Weights of a small transformer language model: 14 layers, 777M tokens.
Each number is 500 + 50 x the weight over its row's rms, rounded and kept within 0 to 999. Layers, rows and columns count from 0. Numbers have three digits each. The size before them is the row's rms in percent of the matrix's.

# q: layer 9 attention query, 384x384, rms 0.0688, rows 50-63,114-127,178-191,242-255,305-319,369-383, columns 96-191
# k: layer 9 attention key, 64x384, rms 0.0599, rows 49-63, columns 96-191
# v: layer 9 attention value, 64x384, rms 0.125, rows 0-5, columns 96-191
# o: layer 9 attention output (transposed), 384x384, rms 0.113, rows 0-5,64-68,128-132,192-196,256-260,320-324, columns 96-191
q305 077:430498518525513477556528401434510534567503444475428580490465503497545433508515385580533547491442466412485513508542491534482507575512440450524545554411480515547509477402600501572536485503412489444473482540460484446455517481587523478475414606446494370564573456462522574595430478507428581472
q369 147:519474529484507421511512375463540467473544515444477550559520527592512485526533500475507513569444483453505563512658493544396544501483407510620471559480491446468571465426542596504516476476466604524536469451553395529488583486570516454498461525433524427475556548574468564505536523445458509562
k49 126:466532487509497440531532436478471419504491462471522540378462515503466433482537523564585581572479500510567489477569504543479533602436513484571476464444550475508497446450421584439471465472472526517527469484571438545548550410585530510522336549480525544488489541520429539450533472462486473563
q50 120:518529443436573509521460508571546494523508520551429456482475544585456537500488432504526534618473535482467597558496380555562459551495509506447457455417519412569523534475579621534496475468478501561517459516545470492450519511509529450464495479446498569547529394494479424595438466482511432534
q114 062:499484469489493458463511469542526466470565508554523502572545515549554477511440526542487455465501595487535510516391500520502456473468546492515476512588497469482489561493574501463432567530518504517531557525520526514429497527517467483408534400537469476471532515436570522412531501445562422478
q178 105:508451427471560518535456473492528443532523531560467437465387496557466504515461411511512484479481526487469548518438350522517432553460523486469510493434484485545573531528635558506500518508497544517458526481511519432463525464535606485468444449452488562564493440513479437532430525474488507491
q242 078:523487400572496540522480495480517418464517579579464365528581507446430523668497464447496456470489557603536478439428438528547429528549437497506544450459481517540611519573551436473436511477538563518495485478648499495495558507495580578455442365493500600493454508385514433482504521483512490436
q306 085:527516456531565639527496428562540492557476528481506401515501468582536613583544371456446553542473557524583549508472426486533463491528460467438497424449471435499570423494527420483531492482544600532573532501610494515467436479517521476478457458503493540462483436437497346482464448452569445498
q370 142:579487412448582504519420507498515453493560510594455506454414503601438518518444430449502481577487497493461578611555401510483459497498484521475487478471496453554589581495642551527471468486494514519531508505511532460546471487555543467461495521477505503620448448527483446524500500505524439535
k50 118:577540515532471545533476410496556509447522487504518503475456444585557450474458444483460555515531502458481536547537446403490468483465464488518524473549490563493526470557606527456522290529488570533427576482433591403499516541562624506527425552487534473550497456560477448572489454468455499512
q51 137:541553543485433497490465529431452522514569496474510517441538552478454506436529434535451535401520477522520488489505524382536487518350626570493486598549483440534496457537440484469536512557504522354512448421459531423461474512526538592562455599621474477447639534479504518564521512475465564455
q115 059:489489443473533557544544570490451529449542499502472475492448562496602500464419356598506484565463436514449588464532485534557477594561514438522531488432537459416369548457419494558503505426376579472469514530469518505475486460435524552522536509515544470451500511542528445523538520487542524475
q179 117:510524482486487537514515492416452531549586490498487464458468484457467492538530479534490581453521401521468471486518498427526500548408637507474499549477475444561469476479453460476530438520515512393458401387467489368441496492550541558510419581607511505510632543479481498559587511450464570426
q243 081:410511446473537499524554577472511462482454413530555567442463434603573453496466567520506562538608456514512587500485543465468528542454569456585528514573465466458393497474470438544551527503486410421516507570504519442544439519512589465532568508435541523527630572545476614549558491484432666601
q307 082:503522517454524519572546517396467532616494453520558456426505441450594481508550463602505506457542438507421477501472516477548456587383624482475530541465458510527503478536434503435555512529517496391417420498513538381438503520528558530457461594564537480506587542441471534562569469521483620446
q371 154:538574465477473532453474508379458501557580494472500508468506544463413473467527440511440571424529439495510474507503500403508512543393600495464503583536488428560479444474451447475512516521553558427554429393434510434518456494510554579551489578584473492481606548532538525563547500441481512408
k51 125:501603497475504500543457557513476443526455461522485540552424527526465526611586487477503518493512541575478476529550518492479498478508511482421549479421496457566576534451541517531503558407556494473544467464503556417493409418477529555620516536438406434568503576470506493503457509435532454424
q52 129:516464474582536503541550460539589379522424521500430504539424557463463521433500565511471455459597504416517630530558520565478570555504565514486442454458502519446522491501446592467475558411408449642453455576482493485457552357516497522524418540533454468478487455544485526489502517529379493507
q116 060:579537482494523430508542525585514512501466429380477473512463450426426473523536498528483518418538568518570439529498429512514497442554472521598506477551435522559512468446530462502526486540619493445498511484475497480504537465420524475582499477536550432574540579376507560499465488527503564490
q180 106:511508472507508487481543430553593352456452489495440515515452500473445515470467531439500415472614470460532585533538521509468555507531592486552493488522495474500534509481448623479422551366479457654455448485480468496472542327513469520517472554520414475450440490601511483470517531537448509527
q244 077:418485556504507454429560461543538486416531581441518517501506606416401518522517433516517505485513566440489511510513413501441515467565428536504433550499503475552492510606498514578477392457466551573520483420508439494511513524485397462462456429501467446502434515529481523480540551550555345389
q308 088:484507545521449445472539488539552426433449497445447555603471539523430568401521448443470492495553481410597577510608502499466569488580422494582509557522534450497500492522436482520493535322454473610544478474497484504508511425532491473511466481524484490425468594649487419427586494464497480526
q372 150:508490465561538446543522447511615320516448530452472510480411510446462480450463553518533482460625495472537631522547475494492587579456624518482492453469516476482483495488469637466410542406428474644434463529436511462444561347514487607536438542536473494487458456532482552475457526514411528481
k52 120:446607467568531496494541424476567495573517545479495440494511520508508527510424528515537527488553432587589560496461557439505490567375589505553597506555521475595492569493479618448454547411573511564397555473426538447434515449548575590476579463390329502429518466601522494453520452420484561427
q53 142:529463548461553496407429443406550414480515459471395488572467411471468495471500447536462535440527609466396520525515521569473406477451468430358560394527537478501526515490465498522466492522425470491515627487518469496546464549472548505451444594509540482541572456490584417488526411459509483463
q117 051:508529457611544375496506533524585545517542566528501493465557584468512523514496436552512463510420564465552483510451514551484516412505478520494569478470558567414580462487491493420455626584555478510618529458461469463476496510464533506487467494505427551533557436519445480472449510525416524447
q181 115:508515539495473501355433496422558407454502500554393542575486448500466471464499438435439516447507601452420498543513500554471396451428448445402535447571535457494526556461437474496393420554468442520500571490521493502496469552494529458449477537520544536509599510498520461472547433474502447490
q245 063:492525496520490476428512441536563498407453568534484389487508567400504551600540378554537427498500607429486462503517363461517455428658481499514512445474472509515512467541534524544473408531436504579458511419536458517481555550487409520416431466518515467477502573583449563405528608498502387509
q309 069:508503520437487460407487501529559475447519556541449481428515475526443526483501419472517545442551634390431534569488486468416431432526404476439531402519498482487509555567420524398414413580508536518540526488586492465516471547477475439449444540496513540513565408468596416415438470476440398488
q373 171:504475553459496496406434462428565405498499489504383488578487406484475467474506443532464539435514610459361527525534509522469417456421465426379557439535542500472508545500462494508459436510447462475553605480491517503520506533451539517421470548518584468539560488504529493520534410417493467503
k53 135:493511510474406462456466530384525474482481506569432503548538485477495516494533512481501536467437540440424463514601496451377460472426455524496480460528486545510539531455529443519482461451467544530566565468487502469569484454443469487450547474549583441597428552483469524488505522533510473506
q54 152:517399612534530527585486544523488468525500528414470411543429431418487436427482515536493460434483563553519571562468527542479401499570517485480609473504498509512503466491431553667450531436428470419436491453515437446459576425460498484495476526451536359551486445492554425475588483395518432534
q118 052:561430490500545467445507501514509501482514393494480415529486447553444538444441526495515562495511495559366540490492400499547495521494591399565468428521527482554512425495554506582521477431460514454490493469571553505549452470475486438414487419462549483546455452442472553501493477526511521492
q182 114:530409588470546457544486592487516480531483498405517404525441440430472439406480548552493428431489578492517555528433544529491421516546497452508553488485525517498478497486368584649506568390460490405400464508457423424487587410394492466488444541437526349591518453500514447487614489406516506464
q246 056:417559527518571482438516539454542478449490518520565476515564529434465448496371587548530488477529514436493519498480536552433495531452464465541534504401510516525475427581488468544575407428406458486424495501526434527478547473540492490536526418503520517527528458499574490454636526418384543435
q310 071:533424534491557477511533556506410452456455492415475408549399508449448430407524523442529467492516516462525533522416478488507423478545485494489546468411502529495527442543384526691489467434516463428359414446484405507563606444394513401464426466501554378522464526585577459519614489489457488473
q374 158:505415650507526510537468541540521481522477503397509460536437455445441465429506523509479465426472581534505565543474530572484389530581506482466567481492495488472493499470431548663473601417429488445421452490516433452517565453411467509550507544422531334605519446512542445475579518431514434510
k54 132:512430455481512556519537527469542582412418518427453567412477507439519494459570464536485472500361482501493523519529556468454506539454454500456496561550525486529479441508529588476603517451500468488401522498523471588587558486380510583525524496496457543547505532523504529532510472460462481537
q55 141:547431463482420561504552504516534521535467412428419461453508505497467507471486489480507521498582489444523548522460511589449477475533468561525479532424459560505507486524513570534451527526492469471465480638545520464438504448602399474533521486444570485565516581501522509478493483479543395494
q119 054:602515518543497500493538427506453522499502445512521601463462523478561514535611465537570522560497585553463540502447556516504457462567420515450478566520503588524570554479433386421391552585594505539468538515535514492376527462452541425523507497605462430558525561434420480422589511537425486494
q183 116:561469501502384544441574532527515521556487461475425472497530551518442546474493468472453515556579488378491539519449541568494505419546430535483503496440497546524487477543458549541448528480469472466521502590533445520411459495575451420510507469407576543486514538532517516534532508494549376522
q247 064:528481495512539492409439477575596498468517603508495426595489576471447529439438456447461485513459511517548475486455547466451465510594445482607464491457563533474495494579418505565461405448474568495466486512461393501472589509446476458413486459585459492538480640563514515442527601560480440508
q311 081:613509457487469496392563549571526519519480457486443474569547611507457545488504450430438561517536486412508536476505516533520489438543419531504500467530533506500539449567375557491446549426460478534512520556543440530444482548537382427430479477478558460444490523526525452450576481505530381534
q375 158:570435509464395554473553512534564513530481445460444425480524501506445462466477480489498516545605517403557540520445496559494489454550468503541512522433488557478478501525487580534492529515483448456495487592548488518435523461572430456533500472392542525546594530502461498539512469454520428502
k55 126:597505530511422515541522497498527490559544527425510469559485509508483497548487550578443451680540437446431574495424467477461498497559376465502526528517508452516464357550474587415575480539554480408510511457520423519493483524514491439517411519500439530487567605543462555530488554489479466521
q56 146:480389549483460458523471504479624416511472467582510538568487519481527518485441504543477531432516488492476548499484474435558463404518509582493451555528514444469486596528500606425512507461455424492542547602540497494513504389437516562495513562532463451548513401650476499448523600536486546531
q120 059:538554513461456541482407549567494467464520461517504498468498494489443533546498436397498544606445459477511547501535491497472545497494504510572482535533538464414460553432489502417410429419514405561509468475480559555528480509552482577519485462496463582558497497601540494571427413502582499525
q184 120:530426572514444437530442498501602437482504493602527511623451535504492556503429489454494551484521477500498558527458502444568464411500483539475476552491566457524487530515506575489523436420481431534584528548591515442541469444473520547495497591542476462527484454667557529494498614479483525591
q248 059:466533533498488530455415440534619496447502516552518504467410457468515590464412358472498531513519451492562551456481561499489574512484479539570528573531570519469522603411588459553508384544568489457537536491438546486524455439443544493458436473522547484444593596574428590500481506519428488558
q312 068:453452410459458415487452484466623424451521562565523527538464508455492521454509445512567505478488545478510511509396447425567480496399483558505430638476456493530417552478545530397500413483433470492574522535480458475530465465483494517529513546539533481504479530574484529524514593463488538526
q376 169:509448582473453437549498549500595452543446451543496515594473561514502544515457494512512525454504501476473565477471504469569444402480497544475489536546537460511530556488494588464560524414500427484533578577578482474525464394470552521484528576508446431538522434624523520439529608481473538560
k56 133:593512492524550604536524472539451541519573512505559478498446539559514538510423467522511430523431449524482493527469442590496492569529496507487567526535482538597556512485438545500463425490493517534500551549548532475564461487517488447486447566483405520509462513638534522409502569459585497471
q57 137:558539502498399499592511514538418508489474494529442525463548566533493574495511577508485416532488505527446523443504485539476545575495576549533538610439415528584478487488537389550516517522466516412538461472548531498377497504562470488548481462496504505440579430435441515541532482506463505491
q121 067:557441551545482509416451531553503451438513437446503418511377525516406537503410558418562613467523485574526475523527461490527482528558478443498454456506510504477530451463466515531475467492447499506463441491467557587624470471441492524557496544490550610493546460519447502581514401486428499479
q185 117:566522470496394423542475485515425530488558510508460545481499565550419561481492534402468497549460481492467488420501505486523498474456581548537489600470417501560486425514499381586463525488437556462573465459552540513394445564566485456536511517506551495440487471473474547555543523485455498501
q249 075:470482527497458550449489496469485511477542466510543630459472481559529479390417433436480545502514463431493483526472552502539502489444590472479504547445585559484499468454465519562549560483424505474538446443521571515446389449440434481536520451551505553458512477526475559569442452490450530513
q313 097:529512434501459463503481533465491553531553475542484565528455537582510492439460604444509490473483436457486542469412522475522515516444624485545495551430401534545480467510505531561503585457398499475526515475514525474383475501554484505482515504478561573499484476522434510562518479482436603466
q377 149:540502511498377457605480497515437509509508513494439560468537571541454555504522580519485483467467517506455488421532466543522535506504615501478466592468396470577481451491508433550485524529392494428555431445565575495415493550577466483536468480485511520420523449469435510585529506520479489485
k57 127:507521518502481412550466491512522491498517521481499561475448499498401493578488535474445511452401471498480513444548455505552505478448524497537463514581594494531481475540587590472492514559463517401535486488554541466562481548527450563482388487431499505462434440483540534456557467456468470662
q58 160:474475457464553571438486517513453551474514460529446469457509462529574465495447589516514428480464526491430560498530449438481476526560544570448705507469534480464452493537425486530383487404495510494532562421525522491422463455488462552439480569436526441499651483483537473494495429484593488518
q122 050:487479509510447503483418542516513558467445541525514412458526469448441566488510438511524526547447517419438523526591522446456501478462482579439436459465492436541477500497568503498537468492535529403499439545470472457497514619533431526531436457467486512438509403432508580516566485481394547433
q186 118:499478446485545560498482565516459522552492497520497466486509498523597490520380529564540447503461541475429554463498440485510469550491503569518642501442530463482454472539456505482403483394491494489563570423531520525393468465478497570437523580448490468506594488455556425482525423499580476557
q250 054:441524602502440514537585505429482463496529460515486486497477473505499380499519447577512463526543535472422589507568560485490520510503480446478489415524500484546507369459425433449491433452570513517534471436442478484466481467516528485497511504464460409450428463459486444490504499518530495506
q314 068:446463546507478483522426546394480505499540482561473445467518447488507483561438560500598475460443544477460548509564460435471509504469544554498627544472552468468472455488455488486413556410518525548536520394426531474461479448427536580436580514438478459495552532473503487528498454505604539473
q378 171:466495454504557585474529560511469533497532474508452471497492473513567470528390541532510474482477539495446565481501438435493481553568523580462694512467502445495450489550421501483389498417506499479547558428528514511406483484517483580443505510460500461490622493488571469473481465482607478525
k58 137:478480473498520508523609527424579455522452471507484503473445519512525476582433509513534545530498516475518550406515434489553475598486474526451570520519477452487444473497462516359501408411556456493558619500518529632449475436531564546511508488580499561512449626514561499457495510516463561700
q59 149:495466558560413580625588500457500569464513570454473528610545551510534547517493550521427440428506451614532530460513514540468498479490456604484523579539436467472475477526495464504461496512477573497536560481476497453427565425487564491548507518492490438373524444505574538515540484505525489475
q123 057:497525565578506532571540384495466490429525480493462517462638475420529500575508542393499475427529585606529493492424490561494538444478535516555535546527499542513514590520515488520442468597562516512437509532492483523499514525463525507428562497503480430520514532442464485494524572414510505413
q187 119:482471614500469573634584571468504542519466519484478485627572512468538500511447536572441446406543505570499553473521483530483542510441435527480528544527460507499444503497507472485477515517466550508536578477463493468486611435599548505535492473468471429417526448445563551531540521449554527499
q251 073:577508500519550509579483484547572526455520547441490343536467481451501493652519506581452513469462508551488499501494481549473460500514465531452514499567425485566517495522516477459459429506605482557497567511491490519525507551526502506472514472544449497531425533372463389466573565495530393459
q315 079:498482480541461587570490446556522501516486562392480460590505476467520554531528547467408473444490506606512572440515474557503516472486381541488547503527483473478425456516531442503462404539490550470520583465523489507551569493545533482502516462523461437440534443408538527476547548438546459522
q379 163:501489566513430585602619537439487586453475542513473509632595544512534533485482491512410488464503501597502530493488529548465508467465428622456521589518500464478497442512545431520456508485506575538567556494499474460473540468519579508543486500465477432383496442443598537455547519473511471503
k59 132:446430546506530493564577575481493582447502496500539489505484621564496505493536525521469515481513482541516486466508459544474537593485478605509468565472549471433459478465523516518397500511473502579507440486487435581473512489546570583527363499473528482467466441449608517405533466464535570570
q60 137:421532506533505450477542497454596455454540531437424610503560502610525533467445535444522542514513512463521502531359522412530473493447395496518479406516543497484464468583485529489513438469482530536414489513523537534570464437470480506518507474458502563406495555530628536471478517537551591418
q124 056:536482512587551606450521468529532480576466499360522449456507467520531522437508469356497550465547484570530448493484523455460446538562523428501434502464531519539493535536423620577413513479544477475460435477486511534553535391485557465538513545502467554461527450489520468547458430554499538471
q188 109:459551509528490379453549508481629474460582527414490592516546480547541512459428585411515521535538547416507561522348516436527473504454452449547446434519549503474447442583500516511565388426448565508443453447539557501480465490474519503495537504462454610378474486549616461486484515518536535467
q252 071:489461503515544464500490568522483511449456414546584540488474572559437482441432444449538500511519573415450498463533577541572463552461565486519494493557559505400455439500315546559506592402485562533528511542580483571492463415428490605589565473524534648375450574468510484524402439473472550483
q316 085:499516434479528437469494640457565452480515513485447559438501470515597565467416494476550595517526509402535557534377545471520490477392507471599446470437525502489474454560473560524525519511419525494465457508536568499477467440441489506498552380421498535434519477486556504473495445487522621472
q380 143:424567537499528420490553478461638466499540537453472590522528484610534511462389592490528512545528529468538551515405535410510483547452433464552494384528494514462452465617497559508543409472484536482386506509551538489545449487425533489526519512469449540420533500516602478477489528535551611449
k60 127:473535407515547459480501597491513456452519492507532493465456438479510384497460544477554446493546391527526471541493513580464546523524519547510429440415517438462477435508451433470520456524524534508416493454444487625526491420496534462432529482504516456492485437484485442443453528534512525539
q61 150:461446498510587454543499504529546543507456523526373475520436511477464494537525558539555538543454457619462431446430456545498421515532552536519560554478515493502444556409497533441496560517385400407488454525533528510479517438558507524430492597481423484555518414586442517484526527494453468478
q125 058:527506585547457388514492506546449514515481464528544555510526485476549388438580591426538480401528465508541414520534536527458524492469506472518471466546535565524547620443530546434467488568578465584464501439530416536528578465552538444538551544520479398565514512465437436500492634595535519477
q189 118:398448543481576538572521521532537538487433493534409502494497486478509548518452550623554524537481511608534456498466449543522464530476519555565544491553452495529398577411492486420484616529416388447456485547499549518453522410583521527509473529463414478561507406509436484461578542529522479486
q253 054:504463542505509393463530538493488537586606530505572484546428532475502465470488462583470446448419408499612401413384536472464533481549562499532539478559509502532518540527439546445465476470513553513411574471445533526484530576477500532439443568473502526524482486493491461534478617537499491535
q317 073:445492525404530468494458477483521535525532516507421519504388471478488469526467617530575445529488450596537379471458505539472516541484563538562529586585532504511404581466492517443521590545403453444446487524478567521440558450526514512504532533445444503565531500553433519542507576409437553542
q381 165:471465492470603475518512516526523521490467541552392450497499496498486561523522520555532571567450481639479451493434464541508426532516552543535547536488490503545416565435533541486508596492436422483447478523533515466461530450595500469442449562469411526567469417545423477436561543475502446471
k61 132:448448470492509522498566500450439520519484511473493560518575400469513435549464431544542501611436549587490497543569471490499473548546485477508411497480439524524436502519585445546501538531513475556520466449520532442459490512611560452427472497529424557482485546452521437468559483523574577508
q62 132:538530518499566502506478458453469388458467518513444463527528630484470589486480585553417510499472515450446562580526497452482523472507538524547449478505538530433513429453504555500485476570477429500438416495511447510527525380508466558463518672585492533486475392581582451515623446534457466529
q126 060:423575594465546548491497437514550499476558506537528417529488521522512557466524446495513575557559583488482489492527520510540490482447573502449430508472517442578460437572440528561553372433427562402520435464497534475531468496487463559402445488550516526492472455479509469502414536503527463539
q190 108:445548525535535522442500460457517438449441548484504431489508602507477552466486517536455462527430488404478537536536434398436528490556510503538410558502577556451553431528476533522449460541533485488443386467507388608583509384519442507514541619612478546433464428591561442536492456535494460550
q254 074:448496553503502458370579418509531500468452577492501441485641503398449580544498441481480466512495558461481502535504491536492465465578425562434490508446566471537530435539532405537471558503479444470548457399560469514551561545464472432544551461478420490469465560502506483548496541483462429474
q318 094:518576503554565501454502449464474472468449526532485417578545587508463536474541511459380517537491543407495533543515480425494532443568434519470479518538539465500558445495447421492452436480571536522527424443536422500554527507570451488541488554546455481435437500586626386479607524552554446571
q382 151:443447525537556532499502485491501411430489564509498490482514604463463532463522571576471507556461493455480556547530395436453526519551506532603428541488540545443503444540530513501453462584508448488461437485515440553635534431507435518483503626600511563459504388543524513569522459501434454521
k62 127:454517474485521577454607534512495486482550593537487507457454557443513551529406550520599491483416537579478527452552454392498506474457464546551467483503479560566526447565603513441583483578501486509507333447562407546614455468576532470446494572540441512454509473373493517512516447549528476606
q63 129:503485500473555479403488444491543519533469535501634583478505513463536536518503480558510519512645543492458515358549466492489595568467570457451405490466521440420467491513454509513575536439409504451542505496523442495467470569523536512478445488446466555489575484447480521584448541559457628405
q127 055:533580476505509523573510492560479513482552526511499508444596579560579460486617459513586480433489657492494551420499500536530487470415540528512596439530468478586503520445524585582498513453531547498608547471614494501440462522487451528453535416425521554470569538416504445438521555452510470368
q191 116:484472535486577476381498439510558484549467523495606531482531531463490528481474481633506508509644578445485537385559440496515571589506561453459420469463507450446446491507403518500534540451425466482525494544495444483451491576546512494486438481467464516490553483468528491555525510541449612419
q255 077:508480429569543484492474486515549505445502597545522354551531601466500576576440496562528472532451592464523504486440444475489490469580469497450520429468500499544495399578500464536493545458506512513543496548559495486524604490411467570379454479507433552487465484452492378388635536478480438397
q319 087:539497457476528432392419421579562469446431600543552445443534489443526540527533412561458436543538573516559528448514470555470548490487434467478506471522566447481495420555491458515483452487524550521593467502569445512495452533545437462469470480528442495485518548439507449419505527458527463431
q383 145:504460538477561482425503457499533507557482500486617539508515522461514563502494491573488522510636586479459516395568477498513579573522562455438418484462516438429454475520421524504530544445414470462543525512487448478446501598535499537489438467489479551482522489455472543601468529531464588403
k63 124:524548476512567466499520540505428457452556586477477487478472449489459515484492546479468523458508567540521437422534523488589447449555647518430481512472452368387526483540496522576417575436372557428476473539472507530419523482521432464587487472518384509458486549411506534493491527521512521440
v0 106:463495455411460493460544495429440623521595471442474476449506542556416457546503479482617498431536536458515489537498524509501507496476529440496384588502620581587464578454451506492534551577510488524490373480523456459530578474522523427505513438567448510472543507466528554528514609533481552518
o0 112:476457505504495432550574428545475595567544479451571393448490473411492455554553467487568516481427462487497479559545412500494510507594594480475479416297439477519527502532575573497456433461500559495504489526480494501496454555489460530582528525458546461520493482539484527519505431472454468431
o64 068:533458518487400497508484462535436467511482492516537513455491528484465479514463651462527502449549555437560476481391508609506603439480476477576488550433592431473495524479512543536570500530434499502458482513477530557406506436563422499553507450388487516483551556524480485523506587543466516468
o128 106:516498528487575453504610433543545552569521525477518426568493502445476441528514481510523477481481526500476441574497466499502496485554568514448468413325488452523518501524509514500460465439485529523521530562499453566477401535504463491539535609459541450514496446556514580495602453425475513472
o192 081:554453494484454470488558484536569525584426492449527480482503534486478421500456531506576519558475496508491482584416527537559558483489490554580506475436569506495599493534558554595507514563535446455502522591513441502545526460534426503479469546478500520522535525584450545469557472479549517453
o256 115:546550508470531478554580475518515586512507486466556407529534494489485460524497474536557507557505482534481516509489458435506481477549568562529507376367490492529549519519472512540444452463601517482487478548465432474527415522518452433565483549502593438524468483522488648492615421446546491471
o320 135:476436519486454451525606404567471566586515522477566438521501478382465420542524461552569476479446536495453450526575447525474518504575571484453478393325430472528472515562533522520452449491498544549502562520513454537497362533448462477561525530386522490542487410554537553503499458453458478436
v1 101:507455446558559494510513571448443587467578551479518423541375467435405409499510495520526552517501511542487591446507590537535601489549515462423627493476440523476458545537550524434430415553583542515381446485446512422446488453546503508431492534425485541595504468454609504445469415452465458474
o1 105:485537588536488518520503524458464476518440543413522548434499492535468504417469521470508454430466508540489541542515507544491505466533584551562506393523504473523394453461550523526588418477449497470578500564462502491580460549548507498510489542567475543491590481531410476501485454504588504456
o65 062:494468461511508536495506459548502536526457549497488504467529486509522426524475588519442498458541596451544450501511488563406526533479474506582490551511508527546464590521519588525488466534613403517479469504488418553449516449418458490515491550453425460630563455503490488479515522492543541453
o129 083:484573622505449522524489444473434423521434488476511484419471450494516491412437483468520429419488461492584600590521478505481503407550526573534518398500495476419412487487558535533533425503461480517543497559456552502618543465500492492532523482488418547482556517542435469492446505495604523499
o193 073:514476520483394597448390519498504577491482516499433525488531490468539490563460604484551428421502541424561530501505422567450481497478559662501467586513446476519497507522551561519571407532591428435533493484442501539521510414486479470447536462480388484593585463530516502521419490436481564508
o257 089:506563491525464534481417500396530494521454518546482530463430430438533564434527434433531438395498496439512565542492485481469517426484521610493494428527467528460493462466543517520569395519554504483521432570461554478619517553573493518480576456487416506536504500555479397480448413496557495512
o321 121:510509617491509479497512539479455473542491529531527565449509498498445459418415525459503437447475526522510526555504473542457492457480526534518479400537534454507408510487494529550575434486378473510572530564475537590527468494477498475538489549569417506485540506530470419476453472509535430453
v2 101:451466542341486539439506454507555505496496459460563523446502485471470507470557545511516408530489525441541481498476426569498437501556502512507549456478453457544390491461451448458511535503489660476444513558468583527526490508642436472503462491564441476495501472502560505482522587502551407503
o2 105:430485461574469445426484506569488519565522508412576508498493558488504415507497396481426554391519491625402545543544356466491521477567498491555497472593565449432529502470468536539395377474529546497493497469536492555477533470528432475510372496452494476549498405354458466539556389548512504487
o66 059:557471495397509474465511464445561535540458513512572604535515568537434459555632423567484532447567531488455547480392459522547532526483448563568453518578512524607485555510498520508441496545384533617496513420624516505461493445475536408530504512540414474493514477487536533521565543458552534555
o130 107:445481452582479434429507497494490435564523438493551603501507535506492446501427495525453511417539448627426477520487389549503529443512503476533520469585667421492490507464516494540448476475513510522463534527583461539461513497438491538462310458410474429542489407394492477477581409579492495490
o194 090:468446479564462500501489464485473525497480477629578538588497563481512461483559391590519486399542502510497528530480515550508533437557543514501513497587624444527436463502479532530449509483555487544529563497588512512487423446393489466483515435408357381476554399470455546477522532565561597532
o258 106:504456398554460491455536454504497507558520469520573561616477557534473459486473484521487517448540490536441483492463400560513528481609513497503466493614578491486448509490482505582469504531538459503456493484548580482503475461480498540497396450411398384487484399353471583472624482595525496504
o322 134:436522441546524475464477499577521516571511530420555540564509573492500407451475460554386543420537491579404561481534360458528537509612444452504443503541499470446523503433518476490395397473547489527494491506524477533491478466540467501519333487410469457553495414373430432515557417527517474477
v3 105:529555533437573516589515485536453584397509493556544512425400494450530488512547474498465419544550570473533439582539481544528403466519525465524518555436558501432448509434432483465504464461530482450534508490408462445520508470519487499561543518566492506503489461483493529466480492525521432518
o3 104:517453421497470480480414556593503470511518577483622447521467592478511543511467525447480524456525556473567469520546496465477501527465531472465424538479595560508425472491446516494459509483494507484528558518415442510451466490479532534464557447512387411521556492375526482368502486496538383470
o67 071:417466504519555415496584433476461520460514523530493514484480411407518580494412561575536427516529515483495562502429516448469426475540461558514471480518458471516461482565485448500585434541485469352555501473455449671499548566597317482487558487554559533455494485502557499437432485552455515587
o131 103:460471446476496409429382539613430442560465578457553501536494545462529583457544512516499538440564563473548418489497465520473500513479550496483470554532589523470449469521467500486475473530440527560500552512491499474439450415512526484401512465539410427523516525340563458390523552469473447478
o195 077:446455497439472471467552396512507420466470562566498568510488483461505521542477502531429434458508502541554457472440501444466446465487555523471473508371488456491426423571456476453445530441470509412512478445533568531521572560540345494387484501511435531414508493460605433507488476524437516569
o259 099:467473442443512522482415516556451474486442558504573577623467512494534591468563487496391530473523479467573454489475398508462507513478525453461469522488565557413496464519478439473466511451504472501503544516506493451491482474508533510363566478509383426549543617356501461436503598468493419512
o323 141:492457469500456491460470556583490451551480565524574486568520541520477534505426535422467526479496583503513482559509500524457499531451537484434431474488607514519419503475440529442500502505408484510559596512447516538395493510434509566523519521581388430480511548338513457417476479469488402424
v4 093:500515483532493494527499518482559424512520473455617450504487479435505560476453536510570575505481446491604404452515534524536401488542506553578554598431448432572545517535575550521570476498463438508470537465602426494596564555520499426545552466446483437517448493575504413535689475517470476494
o4 097:573461450484507482474528496492480526513490551563383493472481488464468485474581448554457555521576630504500475487437461424417482469466396500504495555564465516462531562518496519568531490512474516508520409524450519485529574459489555509451502493521597389491449562450573533558373547506579553500
o68 066:430536497565428425587429445477556497464577572486526471506422506450510549581505542530455476491515458534511513496479500437463523433450481573482476477494479537552447509529512447475462504535559472449521408377483515564515534589523580524490489488575531512537511435475603486505547521513521521600
o132 095:519505449491502491429568466547484518526502572565381558441468565536516491537563528470541533554552548456498431500391412486493510449413528473513467567542472492451556571524497474467552579478486531508504485511499526482560528457509574559392507494476606436475493572539576430499365515476543531441
o196 083:487494513537470468420443481517508499451476591449437472409442469499479480417543517462535478510543481564523517475467396496507514517349377545382511467528526500469475478488382492460466533466564569468424400470488554561500573499466560467506440462479539465501507493537622480486394621489565492509
o260 099:488527572479500470470531494543472539426489512504396527451534525599512456422489583452520546528502510499500459474428425519569516454323461480500512585547462447475557550491428461473551587507536560516452440512516475480481604438473554527463437484443608414518498634550573448493377504519562501499
o324 115:559501473531554457464507479495499538525537560445408517452538517513435442455563483504451586535523597476442468485442475472470483519444394490536479534548434521477576534432514434532530512475488516462558445531457478458530556495496562498450512516494596422521484495460530567524369531490583561506
v5 098:567463500484545531472442521604529538435445401444562397457508407524522477479446518491496534399494502506559567565531456442406442508537529387544505518585530469522543513484529460540493447464462433513488508474621432497596448556566574566495483411497435535581414500546578528513489576584428610483
o5 108:525409535507479467448474505481476482474483525476534488552486589489426445448463502494440428439515530423383484476462541463468471543391515562522507486487426441496587556562435497492509506586498477528550484577554490502471486560556532428477445509473541530534564521455453422460369415458523651503